python train.py --num_hidden_layers=9 --attn_scale=0.177 --bias="all" --parallel_block=false --learning_rate=0.0101 --lr_mult_up=1.35 --decay_fraction=0.749 --max_seq_len=2048 --dataset="wikipedia_en"
Each number is 128 + 24 x the weight over its row's rms, rounded and kept within 0 to 255. Layers, rows and columns count from 0. The size above them is the row's rms in percent of the matrix's.

# layer 2 attention query, 64x64, rms 0.115, rows 0-31, columns 0-63
size [ 72  62  25  48  51  28  30  37  49  55  55  38  39  36  42  47  34  50  56  48  47  34  44  40  38  62  58  47  47  46  51  37]
[[127 133 112 177 147 104 100 140 161 138 116 167 124 129  98 156 156 107 147 131 142 128 172 103 158 108 139 140  81 153 100 132 108 160 100 113 110 121 146 131 126 143 107 155  96 135 145 162 156  95 127 145 131 123 133 150 126 108 156  85 114 146 185  87]
 [128  93 114 110 120 128 123 150 110 126 119 111 141 113 121  72 120 124 129 125 130  96 131 131 138 131 150 124 101 118 137 129 123 154  95 153 131 186 135 166 166 136 139 124 147 124  57 119 111 147 148  98 140  73 150 131 111  87 138 155 186 133 107 162]
 [100 142 137 149 147 116 102 149 110 131 142  99 128 204 160 132 119 129  93 167 145 167 156 116 138 106 150 101 162 132 147 111 102 127 130 133 156 111 130 121 124 177 174 121 138  88  86 134 143 142 136 123 122 123 122  96 165 125 151  90 129  92 139 117]
 [123 130 139 147 123 172 135 122 135 157 156 160 153 137 135 140 115 160 160 140 121 119 151 105 130 124  74 153  59 106 148 131 128 136 167 144 133 125 101 104 122 152 148 120 166 121 145 132 118 134 105 129 124 147 139 151  93 144  99 211 106 115 138 145]
 [135 133  89 131  84 118 128 108  82 124 145 118 115  96  78  90 140 118 143  94 128 109 154 119 151 120 150 119  89 152 126 139 127 164 111  99  97 104 129 149 111 163 154 132 119 134 128 121 108 115 119 190 126 102  92 152 106 130 146 121 160  89 168 111]
 [159 145 146 144 120 103 154 136 164 133 155 147 106 119 125 116 141 140 151 131  98 159 151  86 157  68 110 136  81  93 137 118 108 148 136 109 112 112 113 143 141 162 121 116  78 149 150  90 167 109 145 120 114 153 129 112 164 105 127  94 169 116 138 111]
 [133 114 140 123 181  91 121 128 155 146  83 140 141 127  97 179 159 107 157 158 141 103 124 148 100 135 115  99  86 159 124 149 109 107 109 112  90 141  97  98 128  91  83 146 118 105 174 157 115 103 142 127 114 139 136 146 104 118 122 119 143 132 137  98]
 [122 135 144 104 120 163 167 118 139 100 101 137  98  89 123 124 124 124 154 157  80 159 128  72 133  96 113 109 120  91 132 127 126  95 101 130 132 130 135 130 109 112 107 131  95 189 114  93 159  85 139 117 115 174 119 118  99 104 107 100 134 138 112 127]
 [118 130 118 160 104 142  90 131  98 168 156 127 158 120 115  97 110 136 115  81 154 114 128 106 146 115 132 160 110 119 107 108 141 153 168 165 154  82  93 166 128 132 167  86 120 121 113 155  90 129  79 141 147 134 125 121 130 163 122 163 111 121 140 144]
 [135 132 143 143 142 160 140 123 102 155 126 120 206 118 154  96  95 119 142 131 120 140 155 160 123 149 106 154 143 127  96 145 143 130 112 175 182 137 123 130 132  84 116 128  76 154  90 134 127 128 118 141 161 162 161 142 146 145 123 138 115 168 138 126]
 [117 134 119 134 135 123 155  99 104 120 117 103 116  87 120 126 166 141 181 114  99 107 169 113 108 152  91 112  83 113 130 142  95 114 119 122 109  97 120  97 102 114  74 152  82 149 118 124 171 110 102 114 118 137 112 120  81 133  99 145 134 130 120  95]
 [168 119 147 103 137 154 147 119 110 122 125 160 130 115 194 184 135 126  86 139 122 146 120 151 117 132 128 140 172  92 167 165 158  72 116  95 107 126 142  85 140 106 111 126 139 141 149 118 115 123 114 116 105 115 167 136 108 144 132 118 141 157 107 121]
 [144 154 133 107 134 140 124 104 132 107 140 143  97  92 133 106 152 140 130 105  66 143  90 119 109 127 111 121 146 116 135 142 140  65 115 124 134 108 140 166 144  91 112 131 136 161 141  97 108  84 133 133  98 158 128 118 105 153 116  60 134 130  83 132]
 [144 144 127 142 141 139 124 102 133 111 136 118  73 130 154  99 135 121 159 164  90 164 141  99 162  95 158 131 118 121 153 139 144 147 136 115 104 153 163 159 150 179 154 160 128 123 129  76 119 121 164 152 110 113 127 152 143 130 143  76 167 141 136 146]
 [137 123 136 142 137 102 106 172 124 147  99 128 156 145 117 158 134 133 140 124 181  91 157 157 110 162 137 104 114 155 114 163 128 128 161 123  98 162 121  73 150 127  88 143 126 121 130 159 175 155 114 125 138  82 106 102 156 123 153 161 156 133 122 120]
 [106 153 118 119  99 108 155 116 122 139 157 169 134  57 112  79 153 109 183 110 106 133 155 145 129 124 146  90  68 133  94 108 154 138  89 124 125 135 159 151 128 138 117 143 130 122 116 129 130 122 117 132 125 139 138 142 108 116 105 133 186 123 154 127]
 [129 142 121 106 103 138 127 120 129 112 127 132 136 100 159 117 163 144  91  77  84 118 112 121  84 126 119 142 164 118 138 151 194  87 136  97  89  85 122 151 111 109 111 125 153 166 128  99 108  98  94 133 105 130 104 137 120 156 113 125 119 129  89 129]
 [110 135 125 143 112 101 168 109 154 148 141 162 146 144  79 128 144 116 171 161 130 121 111 147 137 130 136 102  88 157  96 112 163 122 136 125 144 161 150 155 117 149 156 156 176 108 169 124  98 111 147 164 119 161 126 172 121 118 133 132 136 106 173 112]
 [128 129 117 116 117 108 167 175 128 135  89 149 145 129  74 150 152 125 112 159 148  96  98  94 121 113 144 133 114 125  94 134 124 106 159 119 168 114 139 140 150 133 150 169 137 140 136 128 156  60 144 111 155  88 107 124 157 108 116  91 128 143  95 118]
 [148 128 118 125 153 151  60  86 125 104 158 122  60  96 184 138 145 117 112 129 114 161 139 141 119 139 140 154 146 128 160 153 118 125  88 134 112 120 141 123 147 120 108 121  92 131 122 116 105 112 148 133 101 109 139 137 111 144 138  81 152 143  89 161]
 [101 118 146 133 134 118 107 141 140 136 100 105 108 152 117  98  98 147 101 165 135 165  98  72 169 114 131 158 113 105 129  85 114 129 145 166 118  99 112 138 158 144 150 107  94 121 108 124 138 167 124 124 142 154 138  94 197 122 141 115 106 154 116 143]
 [140 119 106 159 189 107  67 115 113 128 113 134 104 151 160 159 141 143 132 110 147 114 185 145 113 133 113 127 128 175 149 139 106 136 139 126  99 111  95 102 118  93  51 114 115 116 125 153 126 132 131 108 105 135 145 108 116 148 120 107 112 121 133 110]
 [145 135 148 119 153 144 100 114 164 131 123 120  92 164 134 114 118 113 121 163 119 176 107 141 145 116 184 131 167 145 128 105 108 114  70 113 124 169 157 111 143 150 170 127 121 127  98  95 107 119 168 141 111 134 160 141 142 105 159 112 133 133 172 138]
 [141 145 121 126 130 118 111 168 135 135 136 157 107 138 175 101 117 120  80 110 161 167 176 139 140 135 146 106 136 125 154  64 113 130 105 140 122 121 155 160 139 156 104  85  92 125  91 151 168 139 126 133 113 114 164 133 140 122 154 110 174 139 117 132]
 [138 125  84 167 134 107 119 115 108 116 152 124 116  58 161 129 112 134 147  70 157  98 157 138 105 117 110 148 114 126 148 140 123 167 143 115 105  84  87 135 109 150 127  96 125 111 116 117 120 123 122 110 129  79  97 144 109 143 104 153 115 112 110 162]
 [115 130 132 133 127 123 100 108 119 161 157 105 152 140 106 138 136 141 106 122 126 160 112 130 134 112 144 202 175 141 104 150 136 116 132 129 176  66 119 123 128 154 191 120 148 135 116 134 108  99 119 134 143 159 145 146 137 162 133 132  73 118 152 126]
 [108 127 124  86  85  98 128 138  78  87 126  73 128 183 124  93 110 154  88 106 123 110 117 124 115 139 101 109 157 139 151 152 126 110 158 116 102 138 121 139 139 156 143 125 147 137 124 132 154 146 130 125 120  95  53 110 144 130 137 112 137 103 132 130]
 [142  89 123  91 140 128 107 144 133 136 142 173 147  97 130 154  99  96 107 112 153 125  98 158 117 108 175  97 117 139 104 126 127 111  70 139 126 164 120  83 129 105 145 131 114 136 105 152  83 101 138 100 114 101 164 121  94  89 128 116 137 144  98 131]
 [148 126 129 128  86 155 155 109 146 114 170  97 156  76 123 132 151 118 125 132 123 121 144 125 136  92 126 133 115 112 125 110 124 142 160  93 116  71 114 112  93 179 165 130 142 134 115  59 134  87 116 123 141 103  96 135 104 128 123 157 143 123 157 120]
 [105 140 119 113 127 147 154 132 124 133 143  91 142  81 111 148 184 165 109 163 111 126 137 106 103 136 142 139 142  90 154 126 160 121 116 108 164  91 168  72 140 139 127 154 158 153  84 116 147 104 125  87 136 112 148 117 140 134 129 150 163 134 133 160]
 [123 151 133 114 107 134 134 146 146 123 135 126 107 115 110  84  73 121  91 130 106 166 106  58 148 104 124 139 125  77 110  78 117 109 123 133 167 109 120 147 148 132 146  83  95 106 112 107 125 125 130 129 123 144 140 100 157 101 134  92 108 117 107 154]
 [108 125 130 119  97 136 144  99  96 129 152 167 110 111 193 137 138 116 129 140  76 133 108 166  84 130  94 129 135 104 127 145 171  79 147 120 131 108 135 121 112 103 107 152 143 155 186 110 127 112 105 125  83 139 124 127 121 150 101 117 127 118 100 115]]
# layer 2 attention key, 64x64, rms 0.112, rows 0-31, columns 0-63
size [ 67  66  37  57  48  30  32  36  49  69  48  37  46  42  43  57  34  49  50  47  50  42  50  43  30  66  63  48  49  41  46  47]
[[139 133 130 158 124 111 128 112 174 131 108 159  95 136  88 153 114 125 165 116 133 114 127 106 166 108 108  78  53 137 123 104  91 148 141  92  74 145 117 143 117 134 136 125 117 105 172 136 131 151 128 157 111 137  96 131 111 101 135 105 138 133 153 120]
 [113 117 114 118 135 124 136 133 118 149 108 108  97  91 122  86  97 113 108 126 140 101  83 127 110 135 163 138 108 101 119  98 135 124  83 125 136 186 142 161 150 120 151 130 160 109 100 113  92 157 161 111 136  69 141 134 146  97 139 136  91 129 125 171]
 [115 153 145 140 131 147 131 137  99 151 170  60 197 152 116 112 120 139 105 150 135 166 141 133 133 132 146 177 178 143 135 135 150 150 104 160 193  97 135 144 128 147 154 152 132 159 120 143 130 120 117 125 148 130 129 143 142 128 133 160 127 132 119 129]
 [115 153 132 139 117 133 128 119  78 160 164 120 143  84  97 120 101 133 156 149 136 128 103 108 120 128 114 139  86 109  74 114 140 142 158 143 202 111 105 116 120 138 124 137 100  92 134 119 128 121 107 129 146 138 129 124 194 163  94 150 123 122 114 141]
 [145 104 115 131  86 109 128 103 110 111 124 119 157 117  90 132 161 121 130  83 134 114 131 109 133 122 134 124 120 166 105 138  98 160 127 106 111  77 137 153 103 187 173 134 134 175 139 120 119  76 127 162 127  95  85 164 107 122 115 118 131 113 136 118]
 [182 149 175 150 154 125 145 136 127 150 157 173 146 146 132 166 152 119 145 115 143 162 150 111 177 113 107 133  93 147 110 149  95 157 110 110 114 111 129 161 144 147 132 126  90 163 138 162 143  68 148 135 131 135 126 121 145 119 126 113 148 136 166 112]
 [164 127 150 158 163 160 154 133 157 172 115 131 161 153 154 171 133 138 176 137 120 114 107 164 131  92 124 132 141 145 112 158 136  88 141 138 155 150 117 107 109 107 165 136 142 141 157 124 128 103 130 102 130 161 174 124  99 159 125 137 160 157 160 117]
 [116 157 160 123 151 102 126 117 166 118 120 152  78  93 158  98 166 131 137 135  80 148  99 127 112 108 127 126  82 139 118  95 164 122 104  99 122  85 153 157 116 133  97 124 115 119 168  76 117 123 130 105  96 133 139 112 127 140 125  99 135 155 149 107]
 [135 117 122 142 114 145 120 154 108 156 120 140 168  80 123 127  92 112  94  95 203 116 142 110 108  90 114 129 112 107 116 114 132 147 187 166 163 103  94 153 131 150 158  93 125 128 107 143 115 112 119 122 148 118 128 126 152 141  90 144 123 124 100 133]
 [162 115 143 137 144 133 111 137 173 122 111 170 147 179 169 110  81 110 124 102 133 141 116 127 116 143  62  69 102 133 155 108 126 121 141 132  97 162  91 131 134 117 129 104 148  91 137 137 122 151 130 116 133 120 157 143 104 106 136 163 158 129 117 139]
 [146 146 127 151 110 126 176 122 123 104 113 153 138  83 129 159 139 109 170 132 114 122 139  91 122 140  67 101  69  99 138 126  97 126 137  99 118 120 130 108  79 123  77 157 107 117 151 120 163  90 137 110 133 129 117 119 120 144  97 120 146 136 123  99]
 [133 107 134  99 142 157 114  99 158 105 146 125 118 182 162 176 122 158 113 124 103 141  99 133 125 151 141 128 195 128 163 178 140  98 131 114 104 175 139 118 129 110 121 113 154 134 152 108 104 161 136 148 120 150 145 119 103 119 149 168 133 139 106 151]
 [112 136 122 108 146 133 144  84 151 133 140 173 111  77 150 114 129 121 113 129  92 114 102 175 102 150 129 142 155 131 101 119 166  75 118 111 173 102 152 134 139  75 118 128 119 147 145  99 101 119 129 121  91 145 159 109 126 161 115  99 108 100 122 121]
 [119 130 146 109 127 120 145 131 177 104 151 154  86 109 136 127 146 119 126 141  82 156 119 110 127 122 129 128  98 141 116 107 163 143  58 108 118 125 157 182 119 150 140 178 122 157 151  90 107  98 135 162 107 118 120 143 113 112 130  74 116 139 131 122]
 [141 142 125 105 119 122 130 169  94 135  81 151 165  97 140 172 124 122 114 151 156 107 134 162  97 138 131 112 142 123 124 165 119  92 139  98  85 178 124  67 119  97 102 149 110 137 119 149 179 132 122 122 140 100 119 134 145 127 132 133 144 151 102 105]
 [ 84 142 144 136 119 121 170 145 151 141 145 190 113 144  86  95 158 134 172 103 130 111 114 129 136 154 142 100  92 131 114 111 150 134  93 139 147 148 144 182 126 133 143 145 168 133 159 176 122 152 138 137 113 160 116 114 128 119 118 174 127 106 134 136]
 [108 140 134  84 110 123 151 121 176 111 156 169 138 118 146 129 159 136 109 153 115 106 100 123 103 128 148 155 141 134 155 160 181 104 166 105 151 111 138 141 117 150 175 141 165 154 159 108 141  90 132 126 122 105 127 125 119 143 121 148 159 100  95 173]
 [116 135 133 120 106 106 150 109  80 142 148 137 153 111  61  92 152 102 180 135 115 106 107 137 125 119 135  88 131 130  90 136 147 139 119 128 161 111 125 125 104 104 143 151 132 114 135 152 108  96  98 162 130 170 125 146 102 145 115  96 145 103 181 108]
 [115  89 122 117 111 147 184 153 153 127 137 144 121 134  90 173 180 131 144 145 172  98 116  96 136 126 140 130 115 116 122 112 123 107 142 102 129 107 150 120 151 120 165 135 179 143 131 105 178  71 121 103 143 144 111 108 112 104 121 116  99 152 114 123]
 [118  75  90 132 142 131  93 121 171 117 124 138  85 123 182 144 112 128 113 110  85 108 109 165 107 103 133 112 135 135 141 100 109 116  78 107  98 138 126 125 115 111 126 134 149 147 118  80  90 141 150 100 106 102 134 117  90 119 121 108  99 131 103  97]
 [128 123 115 153 147 124 102 140  97 144  97  76 130 126 136 117  77 120 114 135 154 172 130  97 150 108 153 159 124 124 117 106 131 135 112 154 136 128 122 127 124 116 113 115  63 122  97 130 121 133 126 117 138  95 144  90 199 136 129  84  81 157 137 130]
 [163 116 112 139 175 125  88 127 126 111 110 139 131 111 179 171 103 109 107  74 156 126 131 173 107 119  97 118 138 143 108 111 116 105 135 102 100  98 100 110 108 107  66 110  90 128 107 129 134 117 116  98 123 100 134 125 104 149 107 115 123 152 109 115]
 [121 116 144 111 142 106  67 116 174 121 121  87  81 169 128 117 102 120 120 150  92 170 111 141 119 102 159 145 148 159 128  87 119 128  60 108 100 126 124 105 117 145 157 125 128 126 117 110  98 143 150 129 118 125 158 152 110 106 143 103 107 124 145 135]
 [ 99 106 135 137 144 162  96 124 189 132 118 141  97 194 141 132  91 129 102  98 138 165 134 110 115 148 133 158 158 113 126  74 102  95 109 140 145 125 155 119  92 134 119  91 133 143 111 124 133 142 141 106 106 137 124 119 103 100 145 142  78 133 112 119]
 [170 110 108 126 123 136 117 178 136 138 152 195 135 114 130 142 143  90 127 127 147  95 152 185 130 112 109 138 140 144 140 136 123 121 131 114 146  69  84 164 124 182 150 130 123 121  85 113 113 114 117 115 166  99 121 126 123 116 109 158 143 142 132 126]
 [149  98 117 111  96 134 104 115 131  94 166 121 142 157 103 145 110 131  94  90 152 155 136 106 129  97 105 116 145 132 147 124 109 122 133 118 143  82  91 104 119 166 188  81 140 147 104 111 100 112 138 121 140 161 114  94  86 152 121 137 142 100 100 118]
 [109 134 109  94 108  86  97 102  64 132 127  59 129 120 114  85 126 135  84 131 122 109 141 125 117 155 157 152 147 167 123 163 129 111 148 122 153 112 148 112 139 150 148 130 106 136 105 140 146 122 117 141 136  75  90 134 127 119 151  91 133 102 123 131]
 [120  89 129 137 130 156  84 120 173 123 122 138 132 143 115 143 132 127 124 105 150  99  95 133 134 117 172  77 138 134  97 107 127  94  91 137  97 175 134  93 133 116 155 101 159 127 109 133  76 136 130  98 111 139 161 136  81 116 112 152  95 139 145 107]
 [133 122 106 125  79 134 148 138 117  87 135 102 107 143  99 140 116 145 103 141 122 116 133  69 142 108 114 152 129 128 158 101  82 160 126 114 112  63 108 122  96 149 183 119 163 137 140 139 108 119 110 144 154 157 106 129 120 154 134 126  85 143 161 128]
 [ 84 122 106  96 139 144 105 172 124 123 152 122 133 125 154 135 110 136 138 136 110 110 133 120 119 136 150 163 106 132 139 124 108 171  87 104 136 126 139 108 109 134 125 153 187 104 126 127 107 176 141 100 153  68 156 134 140 150 112 160  78 158  94 127]
 [137 126 163 114 154 123  96 146 159 153 127 149 136 142 123 112 109 122 118 133 132 200 138 128 159 113 158 155 157 131 122  95 125 163  97 151 171  86 134 179 147 155 141  77  98 123 102 131 100 124 141 121 131 150 144 134 178 128 147  99 117 137 131 133]
 [117 137 120 145 131 138 152 102 109 146 187 180 135 124 149 131 184 152 135 119  99 102 139 154  81 162 128 125 160 125 141 145 170  95 146 113 147 111 134 126 114 103  97 131 159 147 151 136 130 106 113 126 114 162 147 116 104 162 100 161 169 108 116 112]]
# layer 2 attention value, 64x64, rms 0.217, rows 0-20, columns 0-63
size [108 119 128 126 155 137 138 127  75 132 128 108 139 155 125 129 176 118 124 156 105]
[[115 138 176 159  87 145 103 124  84 105  84 113 126 142 132 140 145 139 151  79 110 133 144 127  99 100 150  93 122 148 133 121 131 133 102 126 154 129 100 153 164 121 131 169 134 165 134 154  87 139 110 121 136 112 169 168 129 119 152 108  87  90 121 120]
 [152 100 158 147 112 133 118 110  78 113 115 129 156 129 137 119 117 106 163 139 130  74 134 125  95 124 100 108 137 139 138 116 100 129 134 121 156  93 128 101 146 171 125 112 159 137 159 121 143  99  88 134  98 144 166 123 180  91 165  88 106 156 113 134]
 [142 168 133 129  88  82 133 162 114 186 104 147 104 144 151 136 119 151 121 120 128 129 170  99 122 149 127  78 159 120 156 129 139 129 107 147 146 126 163 119 102 122 127 147 105 115 147  91 101 119 173 114 107 116  99 148 100 128  94 112 108 141 156 169]
 [100  66 217 183  97 144 127 139 138 142 137 127 139 111 113 114 131 126 157  93 114 143 168 136 129 138 120 118 121 158  98 115 108 121 133  88 143 124 108 148 127 111 140 124 115 117 134 158 123 134 151 140  85  98 139 137 164  98 128  93 132 117 124 146]
 [185 164 156 123 141 151 105 113 101 119  89 122 135 148 126 125 144 132 117  90 114 112 169 182 135  56 130  98 121 109 125 136 139 110 127 135 111 144 113 137 126 133 123 183 134 129 125 151 123 126 103 146 148 143 175 145 106 121 162 118 105  91  98 136]
 [116 125 138 140 112 183 135 142 108 132  86 126 126 136 161 147 143 153 147 121 108 117 144 142 143 136 133 142 104 148 123 121 140  79 139 112 131 175 119 131 112 161 116 147  95  68 125 185 141 140 173  92 138 133 117 143 126  64 149 116 125 107 142 157]
 [121 197 125 147 116 115  88 130 121 112 105 102 134 156  98 149 116 102 104 104 125 114 161 168 126  72 112 120 172 128 152 110 153 130 147 113 136 135 145 121 155 127 132 163 110 137 100 135 112 129 102 113 125 118 157 146  71 141 155 117 103 150  85 106]
 [123 150 121 111 111 127  97 145 127 157 137 128 130 145 149 158 117 144 109 133  69 105 136 136 149 129 102 154 155 144 154 132 149  99 132 106 118 178 151 155 112 130 131 185 111  59 126 159 131 122 146 119  86 135 100 107  86 145 141 118 138 170 101 130]
 [114 129 167 155  74 138 133 130 113 127 115 164 146 110 131 155  75 124 160 131 122 127 131 109 105 128  94 125 100 144 138 110 141 116 114 109 144  85 171 115 176 128 111  93 135 131  95 181 132 161 151 148  99 122 129 136 117 120 130  64 133 149 145 123]
 [113 161 129 155 107 136 122 122 159 142 130 166 127 156  96 139 112 148 135 101 130 137 130 122  94 115 101 131 162 190 159  90 142 135 137 146 136 116 169 133 149  92 111 108 102 111  89 178 128 130 155 134 103  86  79 129 142 152 125 136 148 162 123 100]
 [147 131 129 124 169 168 152  85  88 108 119  98 116 114 111 156  94 147 159 141 113 116  97  93 134 112 144 117 109 117 126 155 139 129  96 175 120  80  99 143 100 175 124 115 131  99 161 151 106 118 162 113 143 167 137 134 165 151 136 155 135 118 111 128]
 [121 109 115 123 152 123 112 127 107 107 136 103 118 137 136 163 156 135 175 125 115 102  87  99 129 168 114 153 112 147 104 143 149 144 104  98 125 145 119 178 169 105 144  80 105  90 147  95 137 109 139  98 169 148 106 129 146 158 147 154 149 154 107  96]
 [ 96 164 158 142 147  93  99 162 144 134 115  93 151 126 100 161 123 113 108 111 114 142 145 158 173 112 139 158 126 121 113  89 147  73 142 109 100 120 139 130 106 117 133 133 128  96 134 129 128 164 138 113  98 122  93 144  69 111 112  97 141 166  98 136]
 [148  67 146 104 103 142 132 130 140 162  99 130 135 123 159 126 160 140 124 114 100  98 133 118 140 161 136 122 112 131 119 153 137 127  96  91 136 144 113 182  76 142 130 154 108  97 172 102 133 123 142  78 149 145 141 115 171  91 130 123 126 102 142 157]
 [ 84 114 127 164 117 125 103 146 117 135 117 117 153 111 152 168 160 114 137  91 123 131 134 154 156 164 163 132 125  99 141 108  92 135 113  93 154 166 103 120 123 141 129 134 120 125 128 174 106 127  88 140 121 156 117 176  96  78 119  99 173 114 109 111]
 [135 161 146 163 112 162 103 110 124  78 121 151 123 107 122 104  97 115 146  92 160 103 117 160  99  93 134 151 145 129 150 118 103 152 168 122 143 130 110 102 155 168 102 153 121 193 109 149  97 130  90 159 107 117 141 119 141 123 157 133 133 117 108 126]
 [152 158 103 118 136 168 159 105 132 122  91 168 116 138 180 125 115 178 122  96 110 160 129 139 138 113 144 134 123 130 139  91 136 153 143 159 153 126 131 125 114 103  98 167  96  87  94 157 114  95 150 125 147 104 136 121  96 131 131 171 138  94 147 105]
 [126 115 137 120 131  83 110 117 122 156 131 132 104 147 131 105 152 145  90 125  97 198 205 131 156 118 169 126 137  90 124 116 143 130 107 129 141 111 109 137  85 109 127 164 121 130 133 118  98 160 147 124 143 104 134 125 101 149 114 146 146  76 116 136]
 [135 127  71 120 158 172 144  88 149 114 151 163 118 127 155 129 115 118  98 132 131 132  55 126 113 138 113 164 128 154 133  99 133 131 169 113 137 153 139 156 152 133 128 131 142 101 110 159 165 106  91 127 147 121 129 124 133 132 154 150  86 167 122  94]
 [123 159 106 140 101  99 121 189 116 139 120 147 112 123 183 157 100 148 148 122 143 127 123 101  96 178 148 135 130 137 178 126 106 144  96 147 125 133 109 102 144 167 127 111 110 158 138 100  74 129 141 125  97 117 103 158 124 113 106 128 121 138 171 144]
 [141 139 123 148 136 121 136 160 114 111 112 144 125  98 158 132 149 133 149 100 177 121  96 124 132 177 174 129 106 129 130 124 100 158  94 154 109 139  87 106 110 162 131 115 127 179 166 107  65 134 136 141 126 140 152 142 127  99 105 114 124  96 170 138]]
# layer 2 attention output (transposed), 64x64, rms 0.189, rows 0-19, columns 0-63
size [ 86 127 134 127 157 141 129  93  78 135 111 114 154 139 133 141 176 130 137 155]
[[156 148 143 103 115 121 179 137 126 133 164 139 128 135 159 112 138 133 101 156 103 154 125 121 116 169  86 145 129  93 117 131 114  98 185  88 112 112 137  82  97 133 126 118 138 128 158  91 175 126 121 116 120 135  78  90 142 154 107 154 143 118 116 131]
 [ 77 150 137 123 135 143 141 134 171 118 155 130  91 124 162 127 139 137 115 149 115 195 116 158 115 168 145 169 138 116 109  86 116 111  92 110 140 146 161  92 113 117 118 103 119  96 104 104 120 163 149 102 138 128 144 114 136 135 112 169 104 135 168 133]
 [113 106 154 124 139 136 115 125 125 139 141 166 174 105  95 166 128 117 131 127 169 124  85 158  85 118 117 138  92 116  67 127 136 117 170 131 159 136  91 106 136 123 165 111 152  99 138 160 120 103 100 112 132 146 153 123 142 138 103 172 119 121 101 104]
 [159 130 116 105 138 150 135 101 111 115 168  79 125 146 174 144 113 138  84 150 128 119 109 146  98 135 120 149 190 109 169 162 145 109 151 132 118 127 126  91 102 133 131  91 162 123 114  88 115 132 121 108 142 132 124  99 108 176 119 173 119 121 119 142]
 [ 96 165 114 143 107 114 158 157 130 118 162 137 100  97 127 144 138 149 110 154 126 151 138  65 115 142 102 169 116 114 145 119 112 138 166 104 137  72 146 119 123 167 140 115 117 132 126 121 187 115 119 122 124  99  79 107 170 138 100 131 116 133 142 146]
 [108 139 125  98 115 105 115 114 129 127 179 141 112 142 116 133 141 128  78 125 115 165 109 122 105 110 140 145 181 126 126 130 144 108 125 107 137  67 128 128 127 154 178 105 175 167 146 114 108  99 100 148 109 161 114 124 132 185 116 129 114  86 131 130]
 [136 122 135 110 107 167 204 114 109 140 153 120 125  71 121  98 132 130 162 156 100 153 131  75 134 149 116 140  69  92 110 137 112 132 138 121 158  97 143 152 113 129 157 129 116 130 134  90 153 127 122 153 142 146 109 135 146 131  96 156 143 122 144 145]
 [125 100 138 115 113 130 154 142 126 109 150 110 148 127  99  77 111 130 121  96 173 133  76 128 156 116 141 132 146 111 109 129 142 151 125 176 156  93  98 174 126 159 195 115 171 170 116 112 103 143 124 141 154 152 132 131 144 129 112 149 116 120 119 137]
 [119 127 139 117 118 137 145 114 169 114 118 125 143 135 145 100 137 110 108 131 104 120 148 189 120 132 132 120 145 116 117 116 159  91 115 117 140 160 138 123  88 158 127 161 186 104 134  65  90 144 145  75 143 121 152 128 101 125 144 162 124  81 110 112]
 [139  80 142  83 114 137 160  96 100 119 144  97 160 140 113 115 134 114 147 161 131 111 110 139 133 119 149  89 109 126 115 149 128 118 122 119 134 180 114 119 116 179 188 139 189 140 138  97 105 120 148 124 147 144 129 137  95 102 114 151 147  94 141 143]
 [100 147 130 130 107  99 126 163 156 111 135 159  97 133 130 106 153 106  80  94 163  97 141 167 101 138 145 103 166 141 108  78 129 111 142  75 106 171 175 132 127 128 121 132 158 149 125 150 148 129 115 136  91  99 118 107 125 114 130  90 137 122 122 125]
 [148 134 137 108  95 131 133 132 120 137 141 141 147 135 151  72  71 107  97  90 142 137 150 174 139 114 146 103 161 135 128 131 139 119 109 146 110 151 130 125  98 124 126 105 103 169 119 147 112 150 106 202  81 131 112 148 109  98 147 119 149  99 148 124]
 [143 112 103 134  99 179 154  87  92 131 146 133 123 101 134  86 123 148 151 103 104 107 104  68 111 120 114 149 122 111 147 159 154 150 164 175 157 103 116 174 144 121 157 133 164 162 126 132 102  92 114 122 130 142 145 117 118 151 114 135 107 114 134 131]
 [111 150 113 130 130 119  85 152 116 123 141 140 137 158 131 165  98 129  65 109 167 172 131 154 108 120 122 158 181 139 118 123 127 121 153 153 127  89 115  98 150 124 146  80 135 151  90 178 140 141  97 161 119 130 111 104 138 151 147 131 105 129 110 119]
 [150 144 130 133 129 163 164  97 167 128 119 127 142 161 147  92  71 138 117 139 102 136 110  96 117 109  76 160 149 137 129 144 154 121 149 148 115 108 120 169 105  98 102  97 138 152 158  80 131 147 138 147 115 173 131 112 148 140 112 118  81 130 136 116]
 [117 147 153  76 145 135 174 134 142 113 115  91 100 131 122 148 163 135 132 191  81 152 113  97 155 146 134 113 136  80 138 134 115  82  95 102 124 138 157 121 130  91 129 158 119 110 133  85 157 128 162  99 141 137 125 122 135 110 119 106 131 149 128 143]
 [116 121 141 112 109  73 143 163 133 135 128 112 153 133  62 160 142 124 121 153 146 116  98 120 115 121 133 129 108 137  91 164 128 114 137  80 113 120 123 137 125 160 179 147 169 157 178 117 141 102 135 155 130 118  76 157 146 119 123  99 107 131 139 123]
 [163 128 121 168 119 135 135 158 117 120  97 139 144 101 120 167 123 149 130  93 196  55 105  94 115 143  82 117 121 145 138 149 121 138 193 129 108 115 106 137 137 115 115 104 128 115 142 161 146 111 102 130 140 115 103 130 142 143 121 111 132 162 124 126]
 [122 114 158 142 112  93 116 110 129 110 124  69 121 165  77  83 126 128 160 121 105 145 146 109 175 131 150 108 134 155 115 131 104 136  74 136 111 112 139 136 115 150 156 132 103 150 139 102 109 153 154 173 120 148 105 144 117 118 147 104 145 119 181 117]
 [101 115 152 117 157 137 130 119 156 144 109 156 169 163  96 132 134 134 124 160 116 127  93 159 115 125 113 108 136 116  88 123 157  77 123 139 151 159 129 131 127  57 102 137 142 109 142 162 137 125 131 109 128 184 180 111 136 135 116 148 102 115 107  98]]